Part of a small language model's weights.
Architecture: RMSNorm before each block, rotary positions, no biases in attention or MLP, untied embeddings.
Training: a variant of SOAP for these matrices, 3898 steps.
Each number is 128 + 32 x the weight over its row's rms, rounded and kept within 0 to 255. Layers, rows and columns count from 0. Numbers have three digits each. The size before them is the row's rms in percent of the matrix's.

# down: layer 10 MLP down (transposed), 704x256, rms 0.129, rows 266-385, columns 160-191
# gate: layer 10 MLP gate, 704x256, rms 0.14, rows 267-386, columns 160-191
# up: layer 10 MLP up, 704x256, rms 0.138, rows 267-386, columns 160-191
down266 106:166110118166116143114165194051112180165145086139138167155093147105118134153117152157108143105143
gate267 104:061060126142061090087114156135108176175139140101131124172111133095150140103147161077087116124146
up267 105:141118070087112101149163103099095140108114055110148136086096093089128095068177136098097128161087
down267 104:134173102154133156091117139108110050126112127139071121108106140117138098117162137112157075142075
gate268 097:189127132132134111105088133079167180134093204174104171159148135097121088140119100108135075102174
up268 097:136106152133128107123174151086158151055103150122170072122102139071161185123103122190167154156173
down268 099:100128107177124051116135113141138170136095114139126162099111107171117121175176136141121143121072
gate269 101:127137079155170128122166162097128149138222115120175100132151116089134103164163114116103155141138
up269 100:134143143100135110119052152145113157104100111098112164077072141160120101075097201114113116086087
down269 099:159140112135175161108154120109165119167142141086138166155089122112166112098072108091064083125178
gate270 104:135160171102180099152103091192180117098119110114109111118131111133139171166113134109113145152102
up270 094:160193134101120182105163174129103148122158172148110153089230146110108090165171161147128130143124
down270 095:144094085139057158148107115152147074156144139075154121147130149145114093148140122102168186131155
gate271 113:094178147117116058154089120122143066070098111175219114134077123059171065128140081112105159130142
up271 113:148099161099138129115089171100133171066127106107175139181139129089129142147136082106123131110114
down271 104:115106148132159079169083125129133178159171151089132147108163171066086140098135078153110169177157
gate272 095:124102084100115108095115190159151114135126142145168124098137124183099077157132091127075102130168
up272 104:119164078172156132159083116091108070157112098094112074151109159091124179114134137141125145133077
down272 107:145133120119142134099140071085082102101095135094040113080182114110177137099122208148160121159078
gate273 114:183065095138159070156109109064127071087114133155160113113148153101090105128122096177131136137127
up273 112:091163109154111094181163141132109110159090101155136097115122135065054181134145153143154105171162
down273 103:151170203168088174154144108109098104081123138089137074118162127082091101060142165108107125150132
gate274 092:115190077133136154109164164160122101156085056155108123070154119159149179179114125150112143177142
up274 090:119121167071171159144133094113163133150153119111197159143073123176143101139097051128202102149137
down274 099:133167170078126123119112166108181122147129129102104128147184129147141121118091131112130116178072
gate275 098:088108125058117107180137132156133189143118142153111129138063093068130136117109162111138159076096
up275 097:149120169127135133089057132145119133140144128089166140126148174065092140115124128120105126086096
down275 098:149119169119150099133129093125109112063187116119176113078190119110192118116158144136186096140155
gate276 096:127122157123111134152145073114096153121146104146178083122176130130096135100123119083159153132124
up276 095:040144178096125126189139133054133104133113145078092131141122137068078129109139153215088119067129
down276 097:120137062117094108062155113155143152122160201153102141131169123115176077121065173087087142166145
gate277 095:115100109156074083174165124146107169135079143067146093134139105176092138116140118086140142065117
up277 095:114155147140158142069133090079157146098095187196097101123098168101140168131134120146138148147112
down277 094:120106144138059133171156153127119141144104153021122124085114143087166111107157130138148163122144
gate278 096:115174106076173171105132124199153147091114140142159156049119136124127133066189084100100054134185
up278 101:152103129098180086149104146163128134155158165123173128082128130118100075089141157144150123110087
down278 098:133159087125139046109127099183107076137059071112158111119140083221095101196075144119119084136137
gate279 109:154121124115154100058122162153137093124155109177171167123141155052090097116106114035099070147143
up279 102:069126105112085132094174148128119123167054144093140167109161171148198153133111167155162123171128
down279 099:153062138167096101065153098170109089055133115109138198101074125143114121102112143102122071088148
gate280 104:141154106154150086122152130099115147090143140116131085108094160111146133068173105094176102120109
up280 102:102149180072139124131197109116163151138117213071141144137097162127143135148173151106171185105110
down280 096:135190158094159146122100159124131165117146026096126094145149187147143163130129097170096093126170
gate281 092:176183124090128177145098155110114084117122062147105165123151143189095112181122145111087089102111
up281 101:156159127139188163116133073147094136085089096082117139109136182142133101144141061071094095116116
down281 100:130153154136109156126144077154110071158166137175133179158111122061126177083149168103074120132162
gate282 105:148140120100059111111147161156123120195096097084164104145107169080199108143138110119175072133132
up282 105:115124166104093136139149205130128074197116121102146144143120186111127118145159112141139121173093
down282 104:167165166114100134148127105103092133116142191179147095153105144060119107074135094180070151170143
gate283 104:071159121148101130140138155187091150142137099178078139080112158136090127070134148111120082126158
up283 100:106161109084148146124134107177079114140119162185079137080162152128097146060155092094165090126160
down283 100:123121112150060127119102118114081144097179101134104199090134094128160163162116100134096126096116
gate284 098:213100084111152136101128112122190154090101140130103114130143129173102126129120083113167084135131
up284 100:173096112133164115164085140111094101165113167134085159141112172138131167118101110140182130160118
down284 102:109102124111157097162081192114121073074171088168112149148052142070146133092156161124118178132125
gate285 103:099057107118165090125100076134174096110106083078088164141070147155152124126122120080083157079094
up285 106:121112123157097147129126146114116105162114157110165134179138060117118141138107168121055129129109
down285 102:136173162187133150145148073161137152167174116130167192159181161077086168092138116152076145100156
gate286 096:188156108064123092149151119156129140172135076067108125145154138156130174136145052145079100094099
up286 098:126135148112049118129164137147087073110112171087151090153092145128172144126110115094118092112062
down286 099:099140087129132096132070115176139177147156101136119113101061145160172120197126132053132127174135
gate287 100:138137091104132105079085112156199099108095102121090137138180110179132138123084088081144143061075
up287 098:125108165081144177170105159097071132094127149134058075125121138088069143119106113118119118072110
down287 098:177154035121149132113157118108127077141087114129163162114161092140150115076143119100144144130134
gate288 094:139130094148187109121154111118156092154067138124138112137077098112136135119089153180158119153137
up288 093:106131109153181108123148086170142112131094083119111124153133091089152130110115169190119168139115
down288 097:124188131105122122168113166108156077107075110172169160112099169145101095123132113165151129119163
gate289 095:173163089096082176074083105071147111176126150090111219171126116087094129105083149128084100082108
up289 093:098114191208155168113130164151139084149098147166148122202158060141121182166131140158136125173099
down289 100:116111177188140114146158179113137162148092130164101121098145150097148111150084114146132207195102
gate290 095:153086134086096125139115083165131141091090152129122120113171182145110073089128140123109108136171
up290 095:139027087158081172166086078215122133191119097111074115106103154152103124113119116158135074142116
down290 097:110149150160116116176116098158140142118110089103126124190058109137054132125137145126114068142168
gate291 098:118072107081172150127145152175145086129142134117063124140148109178170125124164164063179103095190
up291 104:139104128130159175119090164120088053103113141069160156133169121132073172119153124126139191077126
down291 105:155145120123125127108096082080078141120101129131178174148105174099174102105105097207106142130101
gate292 094:143127115116175133144069119151105091129149120181137135152103130094168139136180097105140148114121
up292 094:070096134103090127116163147102131136132130118083079137140141072168095069129101152137161110209124
down292 096:175114139132149147182125160109158069144090108133109096105200099166149094163137120099076089134138
gate293 098:049117136124099148085129162127138156035093094098146144064133139176205138064111120156090141111155
up293 094:078144166150128156086111134154120077135080119113136078150070135097171138159181140081055121077178
down293 099:118134084118077120158089131148098145156125117137065108119111127098149193123128223028135088154145
gate294 095:098093127153130137116107132101151165167086062155103088200134073185146119080153117140104123098095
up294 099:094135139126117099166157088141104121137151121109154089058150127175168142116097100135140100138125
down294 104:134168107127131104158140117155111109149134178141180130133104166186143124146078141093110150175146
gate295 097:150089084189123114092133111172063116131040153129160100144102133162146126123079107094129163088088
up295 098:083192161086143115142166124127118186135157133149137082099104124111165159132182153137172165146042
down295 115:170170115139110136143121144122086153133078142166153088138087141081091153144170153160118092119000
gate296 103:098113175045121078101133135086150153075144104145144140089153147128117153089140169200141176103147
up296 100:117151142153094107098111118144096165081085110156158137078151090077124166136074064115119154135171
down296 107:204118112133134155125084148072075099118124086081154146144149102143180110081084166081086144144116
gate297 094:056154175135114107119144142120158145100157147134141112099123123178109153167098138118104188122087
up297 094:149150090068107139168135124090151136177136111119185177129103099129113038100149112130156091097154
down297 093:122163088112195192113136100172206144197136175124148108154147114136090110140109155097182122125141
gate298 099:115126144146106130114112144100223147116160129119139181119133170100132089147076094153154101155128
up298 103:133136180183119112123131112074132136143178136107121127132110135130160080104092146163072121116158
down298 106:157124166220136092124145136127146091087131105164131088123118161165147131131085135056130130105174
gate299 093:117138143168136121135132083118155140095149074114123130163145146072100135169079109131151227143138
up299 091:103145140113138179146121234183137120176152189134114106143091168112120123109177144172138097121059
down299 096:140102155148130110111147141160110169118121142136124101133115120159095157044205121126135097092118
gate300 090:103126129105104129175101223131181111088099105063078111121131105135115096104121131104164219143131
up300 086:138108174090125115182141123121158117120124143134124171211133074159114174066184105124123073104073
down300 097:153121145111092123120133084100093180137078085126103101173133144162190146134124111110119136152142
gate301 098:149125105161181130179150137158134117094136091187151100154097125110156129151113100129113099037103
up301 102:142099111129122125139149185108165080106124143167152054139059133175140071129156191155141086094124
down301 101:168145116136127149124106110137127134139180153128128086171081160113085121098128173136123119074217
gate302 099:137134202094106150172131130144098071139154166171156199149127083165159157105126120125113136062117
up302 099:138120116145116132134096068118131053099123148107086111137152132173134140128102090132158123198184
down302 099:100101114129088093108106060067119149123150141127144198151161128168151089172132040107119152105135
gate303 099:145141110114113070169140117137150124168080148121123130158118080062120151130120134118082148145078
up303 100:150114099045110099153098190124128188092153176133142147093082051058176061106116062083145154158134
down303 097:099090121166112156039098103126147097161151092127159139137115129158108133130170120155084185109078
gate304 096:149115117075079159137103072103144062090115105145127167172068128113057146132158139182102136105147
up304 095:093127143139152120159163194089147151090160143133107149091158137052115161064165110145134147147123
down304 095:146086154123040125183129151108162116152123130135138128062154169143099070100155158171092096176110
gate305 100:084113153157168137110091053153094115149052142136132121169207074147133163147113110089094082126132
up305 102:108142145146131111162172106081184135153173117119133133084131176144146201111135097108118154117080
down305 101:073131090111067138083048147188112142119121118095099132125071135189043169115181164086154183178131
gate306 106:158157134102162113175124131087142147111119152090117103145137102172158129142090072071133158112066
up306 103:151079154122129142099103094088106077075156148139054193141138155103138139096049088161132139128105
down306 102:130124117092138161115094130121128179161159134129136163180128087130151141136072080184077086128069
gate307 104:176185150076178110132140091152139141084092091098138113089173153074091113131140084141123089065091
up307 104:175135082153105107142127130106089083154181182167079114152184096116178152159119158082155124127193
down307 098:132099122103156112102135094142126110116123127137177133089143155159102183170165132180089178133109
gate308 100:155118138126174135110125097101114114045076085140156136150129163126140092168111115193135076132077
up308 095:119106103148091173162111107130107127151124149128067153106106109219138171131098116119159144137164
down308 097:149154171130093199140093132107090152139167122135128127125076200125166150120119123189131062126094
gate309 108:149133147131123063150137108150161148062122135105121044136075169191118095099120135145103148123098
up309 106:098132115088186104170118102147155123087108164077127102109142099140119110133108108165169171148108
down309 109:187126160124158157141139130186111136136162127131160124064141178105107159156123097096086146149118
gate310 106:116175107126109155069111084147131142132051106085137154125166173163142124121179146202129107109098
up310 101:094112141100156106095077118131123154124112084158074198139113147176065111149130134124082144086099
down310 107:123096147179183159123100129109162155116108137111129110069091161159163190154136149133122110129147
gate311 099:131145074160109074137145166044161115176115181134182111136152154112118201138122093155143168135086
up311 097:136118108138122080114161119082165086195123155086103195190149113154110114128155094167086164106067
down311 096:099094150103143174108128121155128126147132163143109130140154091132109152153145159141113125136132
gate312 093:147178116119167118129162122117086129180061143126131110176132112143099100174163152147074169141136
up312 098:150131110164141105138114133102106162188126141052195143188118084071118142119172151128137088121144
down312 097:119098182136134116070128123104144134168113115121105141135134120046105153113144089141112121154147
gate313 104:190097110146113135169073165087143135167159202123131122157135167120106136176144077076079142200070
up313 096:151136120139142135133143152106116166111098156116078148120085141164168169169129152076156145117167
down313 099:132131161077092109103170146180137115145142141069129153083133071135161123132166109157098117117203
gate314 093:182181134162103129131162177111150085111103148115103133145147140161120174131146108073176140154158
up314 096:099138086178113134148138108142157087109095095104122115126125092145113129156115134169186162180138
down314 102:138127118120132115122128105140130136166132132117109136163150103155131224085155157143189135130118
gate315 099:094119111100172159127116141121179155100073143105163077132195087086167155126120122119118099176060
up315 104:117096156156138106127138129054131139140168172184091087129170158102181103134159095157124116062126
down315 104:123135146151082137124087222103145141103229189136091111129114116138165087092107107075124153084081
gate316 103:179094145131126081104162150144148107145097102160155160151117081133127161086146108143141134120206
up316 101:151181079134141123156135120059179156159130083108113133146122098139139111125124148150062137131209
down316 102:144127101094183192158183152101119088146177145102128161104101136148185110190098108142101153180099
gate317 098:120137061132143162123167150175146178158113160102145137161093097163127166104143024108134126150112
up317 099:102084161129119155124143122122147114137139111210117151164111142150092110117091135168152095107103
down317 096:084187190141143173179141067166116119116070184145154093078134076145127126149134103123150140095111
gate318 094:139149108194154100212155122133128095166161219153090134190123150119055096157092141111177111101088
up318 096:155127078199084123133130119145167151152118133124160140094122134141132131093127105122097103132160
down318 098:117186135175078158121162084137166135080120103189073185127154165163126127118103131116112085162102
gate319 108:089135125117134113079173116125157114110130084095133109145068152131080069078151175127166127124143
up319 107:197135162119101103100126167131085105151084104126052171077152129173160194134165160123041130162115
down319 107:098211137146177169138123139133065125161127179077138079091180180090145094185075086125087142134172
gate320 098:144141086125115130158118089173087112117098167122122192096145076135134135183148170118134166142144
up320 099:134069098088096128102111149108102155108150130175164201159122116112187115134145167107121160134131
down320 099:083117132126101159070069171182135134114095077158172188085088177111158161116111129119097176162082
gate321 099:134146108172120093171089135143148125116115092130126109135133109115162155093156103125108035133171
up321 098:130119130205155119097125104106115075150147086089118130151077074105112143153147163111168138072194
down321 099:094075075035151167123129119130132159170134072154137141092171128134142056156165155081118170106165
gate322 112:137119073144132173105157173081116146138063160124138129126093114108061098085131159096129122171125
up322 124:108096131122099093176012159146172109163112081150111121140117111130159146113097166121115107110154
down322 107:191131100162182081138084166109110112184113138097144137140122107143108139148107196132118122091111
gate323 093:059141126221148149118137128118109126119184164098113160134126126166108101154125132155110090115126
up323 101:178084134126142184119148097130087194148111137209099072161214116200123171139110130113130100129141
down323 097:111108184111152107122195143154087163173098159106092125149141171133158153137083097218072126130104
gate324 123:086187179109112132084120175169136121137153151148072100124105143118185045097189124120145155110088
up324 117:112227183099123163156131175096211117167118134112115151175130098114141113061153057169182194092102
down324 102:227127153113074105167115077107149099134098074102088074133108164103169106121197101136139215138110
gate325 094:122122160066112117132143067102088136088065186099130101143143129119138068098117102168176139171111
up325 094:138188120151147145148128108107092120163119116180100125160054130149186134128160093127074126143170
down325 098:102192136092065145093091115131081162175133108090096195165101153216106134118149156103102150106147
gate326 097:119127092100104179153172129148136143100129155156044154121154153103106156129086151090159181128103
up326 096:156095143091065173089159153103116100148173179161122184134126106131113123108121139141119146104127
down326 102:122108136083091152119148149150145117125165142067166125109069133173096057078098163132173153156176
gate327 103:134095135144174110121106171108078148096126132070131111098110156143139068080145111073125141141081
up327 109:123124157158182131132120109137100127061120172203114110142156167205127111152144106104160152137115
down327 100:085114170125104076108116141126139134124114187101075070105108122094191128144106163158060168146178
gate328 093:123157115058074126137153096125127088141102113121159129137149142122137131164138091123150094099149
up328 098:151095053107132164115128160131114068159157086126146146131082123137139122136171111127114118121092
down328 099:121094148128103129125120139159092103154096138146128102181131135124078103138078086080102162186099
gate329 099:063168176115132148160103163111130159124164123154111184095167136160123092020148155106117190094131
up329 104:118106189154099110124098109100140099164148166098155108118158137165145123090135191144038137107139
down329 100:159088140127140154149131147132156116120151169116168133157085163120114162155141155174108105091122
gate330 102:133187149094122118138173158137156092128114090143121123091111136106120114224187135146108127096155
up330 099:093116162149138094114121113127084187184074127112066127134201087128142123076115144110076130180107
down330 096:096129144147087143133199131104162101140120179128127136136102111111158110120074185153116135131096
gate331 096:097137127160109093135117156112145137131104091052155029115129085124145144138133134129132129134166
up331 094:120122116156137100155128097124089113124095114137107095135149139100100071116164144060168068128134
down331 098:147121175128093119142168158133123146081112072060135092175104175155102127175095106054135096132159
gate332 100:156134105108124127122138167150112167168137103118114131100086112088156126081155185135086149142156
up332 095:127128116103176162151087112221111162146128143120067119086106086126187087107154162123121100128158
down332 102:145114158137202130177105153164114116117114165157124139088149172150095110107171149074189134142175
gate333 103:094117122152118103133127134156102087156115176131093094150086120102061149156082110104082100035113
up333 106:072178177161132137170159141181087119160137111106126088158042054098120098163103072177136134085111
down333 100:129190171072110145181132135148143120142139118081128078123085088163194176149095175133122116108127
gate334 099:101154046130126151148132142137130130130137117117152106121126128187125118133098158170119106189085
up334 101:182122160066120107120131118128159107108130146141135148177103093160119087131154173081151167116153
down334 106:161128081098096137140115059134137098125051169084084142096160119193113072151121180093150121168164
gate335 095:100116166118155076152130128083162139199086183147122151155151091146097100072095072124151162156135
up335 091:184155146128097132097181148196170147092182137138136225117126100123075150180163141093148086163158
down335 094:058136105085114162116150077137143115164130141154126188171172099185149160115125132079182067145130
gate336 107:106115119129091084159130163147071139097155176137108135082166085091146148110083186114159142166154
up336 102:183136078132199124132111136171073152175108107088158179118106170116130161114199112154161116167077
down336 098:119142170124073197114135231127116117116154127102125135117117146060133105127124117099140154186170
gate337 100:201109134148130165119165098180123136141125136175117175144155126091124111078178144087113127170164
up337 099:120130118131166127158134104145064165129139146111145112048150134167151175124117118141165121187156
down337 100:107100164159116140110175152116165111088138190140115158217114118111101092101111139068197115182120
gate338 096:170144136150167191138154159184161102126123149119142098113162088123118084116099139180158101133094
up338 092:089168093184126141131147182129193112095133083125126128112089087102143103122143059174122084112161
down338 095:115112104166138110165108150118080089147130111176141125101072153113058129122161074099125151109102
gate339 092:094145102087121121136127132153109140101100074080152136128161106117150153145115120119109126093124
up339 093:141160114142112124035122101108158126165168110134070158163112151102148132171079133159121159118154
down339 097:071142146083138112132178117127102099155140093117105090108082107099149125118123141117115147126193
gate340 097:151133082133159132087114122111118133100073162152138155130136105119059092155109120141057072122137
up340 108:146117110172129115090127101138132103151119147075180151150089049145088089135156136134106123141135
down340 098:138126132162194114123127139096137142115118074111048190162166129134095099130080117095103134144218
gate341 104:155144089136218076104114098185143132148119100077136119090191107079142100161088097166091130115165
up341 109:134148142181169105181176099088094149138081110183082114119192221075078146098164101167161195163138
down341 101:126122115112115125098103071022107118118160078125121181123098137149146153083132132119185142108134
gate342 102:129098161178172130116120130125101086141161161102106124128039141146159156117107079092151137087087
up342 107:126171104129100113120119157113073095156142127100141155124185076134137180119114134133092120167090
down342 105:130134124048081064128170055130156111100118193172084169139129152117161217208168144127190122147082
gate343 103:129116167122140150170131120148143140134185168120162191164163118082097159097103031111165148164136
up343 105:170108076130124129085119126167128131156136141144103128138125103155125146126133139206065092171129
down343 104:112115088157093127157149170138164204150134076116126095106166123169138116119160082124115129146079
gate344 095:127114105143198123107108135073120052150140167029156169138099102133130093188075109132140108122080
up344 102:143123151071142157125092153116113128111081088145076103103148135092106152094098172125129142076134
down344 104:139123176107134102074104116075085097054111203123119099121122098119079114070045218091167088104132
gate345 109:163187104099183099105095118135153085199162132109091160161164124123137131092116106148166122167178
up345 108:133094059173099105151094124091173177152124155177174109102143085108161141161149114110120149106118
down345 100:117113076138106162120174110107070170119091132187160080123120070098154095184152157100092120181095
gate346 093:111115070068104181091112134153103138126159160088090081123107080129124121122099170186172137145126
up346 096:118177175130129207127117120139142073113084178115141122100136116119115114168191104153156162113140
down346 105:126062122160149102121142113081180151143174132147144166123059140142152127184175138143067151116103
gate347 094:066192161131109168124099208083146112112117172158143158098187165108142134107126100143128122086141
up347 090:107161137106081136114089144187098124159113183207115120114171089108151099131120135164143075078181
down347 094:082152124137148179112087152107113198108156095132128147113120147116179146119116148171098113156104
gate348 096:125091148129092128109137067127125116116193064150122131097097134145156129134104122159078167164082
up348 095:109147148145078163094158134195166086137105130116160118104084124143137108087186112085137126154103
down348 097:173148172167165125095108046143167113142038148105136108121120123149098096085148208159103087145121
gate349 104:114106162081132137104174068096064108131180162092115135168112131129137065138142152173154071169112
up349 098:129172099142121117148081119166137124082126130113132080093071168197159174112079080093072132130091
down349 100:180139179106119126138157093129083161158116126112178067107119145142170134111105193107094163099169
gate350 099:101122201143141135188118100123088135105116121093099030158146135136114130075147093148119119169069
up350 099:175157138107186180083117125162126111130067135140080104121111152083123145115144105083131170137137
down350 102:143157050125159137064166124126125110110105152155123124117087105198197165051175105131109127132127
gate351 101:085154125136131173069147099056160101130170103128160142143220145099136120103128098140104100102112
up351 100:159115185119113154103100210123079131091096145127118140150106141175168188161087214130180115155145
down351 097:150156157118113079122122119153090090098157165106136111084127107159162124127100130089068088110135
gate352 095:143094088103097179114113138158118083076134152125127162184164140125119160152087149085114141136127
up352 095:112126141103200063103152105114083132176159085141181135156092133191095127097125081141195159141110
down352 094:163101080102119074072135152125112089170182079163139020104146146158119102122131147100138106149114
gate353 093:083155169148147146197149174092127079145114135092171168108232146133116111169088093133164104154132
up353 107:150129106116095139150124080154193142134123170099114104120099113103173181194162142145139139149138
down353 097:108158129137159119154164211106077099094157085109142159156241147130124088147116147119133117108144
gate354 101:114144145152112159154159135143161110215175104112162069151085078149056041134116092131109127154127
up354 100:096109139132121164150123160133126195152121157140181131144123101113131146125153079069124149128163
down354 097:133111129095164101141152124062100111157136154092108140202093170141105143101193133147171160144158
gate355 097:120174109147149146101095099162124082130175084128147122150140120116146102143103119144094144145121
up355 094:106198130115190147122123166137132100085098114145139131124132125125155160104108184140096148120189
down355 094:156093083082214163052089133199177127117082107143120060141177109104113130125064148176131120129219
gate356 099:121161160122121165118130131111127134105082142127013154144089165140140155069147137091161140100085
up356 099:142062146162115117163149116127124082152163164089177120164149144122113089099141115099099050115149
down356 102:111100125107124067154110095128138089142116142173194130114177106135150112172160123059136075192113
gate357 098:155128184122075133095066112114097139120115162151108135121176124134153056120132143131098045172172
up357 096:113146193106187128110162132135092150138091127087168146152150076170090190144108107068139160113151
down357 106:097154090075161113108135177144144153098168098057163140177100059156076132164125158084087164096111
gate358 100:112090154121111132127085088122113114146083094113135065131117142140115165179192129129150076119142
up358 094:148139131110102140090129132165061150112154120136102171116141088093104132094132060159136071116113
down358 102:152098142152115120143146094102152062080133197123134111180094094159151080133110106151095100082148
gate359 101:148184106083103150086113161124169095197148113168107142059150184104101118157140096082117133149138
up359 103:182207134085119147153100170077121125151164181118129167171110160099151204168094110097109133119129
down359 105:108142135131081130130170107047137136148120171145157125140168112134098153146128130154091093118186
gate360 095:077127165101161130155159078100183124131134103160115104125144132145164056120136146084136109107074
up360 102:170091118166110109120161138110106127140110122111129045096071165122138171121098094129155171124100
down360 100:128123071112168099115146156122144070132128136078150115119068135111147140192095049126142103129121
gate361 092:072100125120130130141163130111112098110114125127145029129092085095131085159093167094193131131110
up361 099:093169153142133114108145116067120124119116098133099136133126058079121144151111144078114124155119
down361 096:121172144147140126086147144078135149103088089125134093098099137108140187152103118135220120136119
gate362 102:187143164178132151141132124184067065136158185144186117078145152144099134125115120117081164150147
up362 103:163110114187088125110107182038092096087047157198137103156089133146142161126125136152143072100134
down362 099:121110125099124147072114055100112102212121176147112119138094149095097122073140109130072165221119
gate363 101:209143119098176177174183161107154125085109139107125191151103142097157115163165154174125119122114
up363 099:098120118144159093149093173121134110121141166158139060099213176135121151088154163160157201071134
down363 099:126124104152095191202120119112150102179068165161115103191158209122132111133130057109117138107086
gate364 099:172152110082140152056149177158123163118143149132180096153167173122153117105151060196190164111175
up364 100:081150147132127104151157107067189168151131125171097193108074180177125114191100166096127126142158
down364 101:125103113142091103134106120127147142082119097162075151124151154104130127109161107128084099109142
gate365 088:109179171178128081162178127157100153084171124136135159109123141162127109112133164155108115084154
up365 091:093119151105088150148166137111168140138101142131109161169133119127129136099097157128141121150126
down365 098:122176070091100164134091152142148099131122103124085174152162135122108127134125121136136127141156
gate366 102:116086139119123094134109170138107095124155093140180147097154126087135135152143115144129075145139
up366 102:180133182167105144114091138132125122124116104173159097121106116163067057137083133176136131117105
down366 100:116132126148110166063117052180125197219140178152117124065133122071132099139098118125083118125164
gate367 105:181137122142150160129102064116160154114095159135133180067188142122069166116164120123094168150141
up367 107:163119118098093202093154043155128150099112178152186144105141157153077143149130129129113147102156
down367 101:094174155158122138204120155142132107101131097122111099127139157138135130100159120068162143173097
gate368 089:120083097120114080152141139137083146123128175133118163083141109161116159151086122155147156088171
up368 091:102143128158072086172108134082111156137186193129140118082148101143189170147113098151156087132141
down368 090:126095121109133114143090101166120142151133081156136092110088137132126130189137157181133123119084
gate369 094:097086122074096141087210132177126134125091063159162105138142129045075120102169085141104181112119
up369 090:075089096058142169120126190134119140133120135134112156123165107160097128100147131152145158180154
down369 097:103117101099132145131139189170079090133103145139156115064155150134106175113129089093105164069103
gate370 096:174127189138102088166133154076102141121124148097124111151142096144162139108135102138151127118159
up370 097:147114100128129145133159154146097102122187184146110140175113144153123166148132142138118139162112
down370 092:079101104070114143150095164165139179140105125153109113126129091131125125107091166114063180144118
gate371 094:118156095105132098151134148125085129121124144164152123157193135106031106105173105118160169107089
up371 098:154120170138083194167104186138117155092161101111169112070175114148092056116187112163143172093134
down371 101:194136134127125202051133129102083134085127079086133099153155115101152181096104121162126146126141
gate372 103:141077181139112105088127086098112166114175140141120204146182096124143116154067127155130078127083
up372 103:142089178125126133121079128142097175102133146141125146137125126118154145133054120178121144122143
down372 100:073125205091141111104101148051102175103170076149187129134179115116111137074096098136114146121109
gate373 100:115104086122133131092117153142133129136051199118110120079129110158117078220126144142130148127164
up373 095:115148158101131108078143116103145113109107090152161127172155161148182174110202146094106067121128
down373 103:102181129154130109107140128157118134170091148146090129109125091158138192087134119129123137124131
gate374 090:118158164084154137177188122089052214130149118108093118126068184010107138106167115087084175112118
up374 092:101089098150108153093101166155102073097130114139183144153104107145101165082119143127122129144127
down374 097:132164103026138135118131145155138124093110112148084152138092119118134131123153108082089063120133
gate375 098:137131068150167122127103122123145157200179142109131088125098138128155101092125173100157088091129
up375 097:121101118168113125158117133133100167203126128088160130127066098142175085118071140126140095110113
down375 100:145129171098102155147167064120114103139089091156134131113141092086126120188134128155143138140105
gate376 096:091177126095086132182105096122183130133122078134153055093134133103121163106127134125142138133091
up376 099:122130142045106124130116138119101173156098123134135095126105125159117137119102160149100161124115
down376 096:078107138112111137054076136103109161079129140115175134107149058137095109136167118090127104124146
gate377 098:077157143064153131114170151133161120111174076093088106154154120107086125144108158160168103125129
up377 095:145092083151132145061141127107125159127135155063137137130126121120125180167085085135100114190174
down377 094:161133121087151138050158080210114107167109156166076111147083102063123154068090083109079095146100
gate378 095:181138070133054090095075154092192127093107094112192101142142154155183091129049152117077125177140
up378 097:195155090120105117131176149095103090115134120147098142098139152143143137125126107150064110129142
down378 096:059082077125161114125090095100099161083138067131113167105143123104146156112134136130070134112099
gate379 101:107107122122080115071170173131120141199112119107173150187184143102107123102136111172148057090041
up379 106:128103139113133133145101133088123085153197089121121155133154153095172044145122155224084119126158
down379 102:091157145158153141143126116158153143170061105132195132156174141139190153087133191122083163141155
gate380 101:149144122114154085126126157154108102118107040132133065126168051144170116085193140103136070153184
up380 103:122152181104143106062066190149116094118157121093075233149140113116148110110182155098114070079160
down380 104:107133218079128091109147174121127085129140097105148134143092132143137109150155161105134047062082
gate381 102:078134117163109147134127176174088162136109131180185085166183083118094192093150064132147194107072
up381 101:163100108104162144182120093164166117113137170102132144115125147165179213128131100088124156177201
down381 102:125133081150107082140114162149112089095106125176164151104110186110153128149083156105114105062101
gate382 098:085175063168166148151089140122151161136148185094172096128161093100141061122144154149139132135092
up382 099:135137104146176176092080101123147111135139164131113093128150165104152055136195092148143109138146
down382 107:108137066121123174117076129120095093150096146170121130067114112155154111137112143097202100154115
gate383 113:132100103130144144176182120122116140151152111126109132126148105124065135142190067170163096156117
up383 105:110087165160093096129063103107146135099151118166094135114130116115123145156141138139126107155130
down383 098:137155076096119156164202118176112150084102132093101156123075156101138058076162083167172113080105
gate384 104:182131157133134092159127186184094126131122117093178126124095082137067170084152161174135115131188
up384 105:141138132104079025173099201097108150090123130089081180168121146157086126059100124149106207083135
down384 096:127164151099170090087134147154071153122138092084135146135169106152152090149101133103157155095120
gate385 102:119107184152153137077099123117153146136115124126107111158154131115164179141108082149123091148118
up385 106:047129090172113140168104112180060122127148155154132120117113110152046088194095148130160122134083
down385 106:064148132174146148143120077023111141107131145157135149111095133161119146131119156133161077120110
gate386 105:104145100131140103161111160187133173107217131158083109123195113176112135079100124110152151155113
up386 100:120064086095167109121142173091122163115149118138112115111063157117090088165190156133135126090135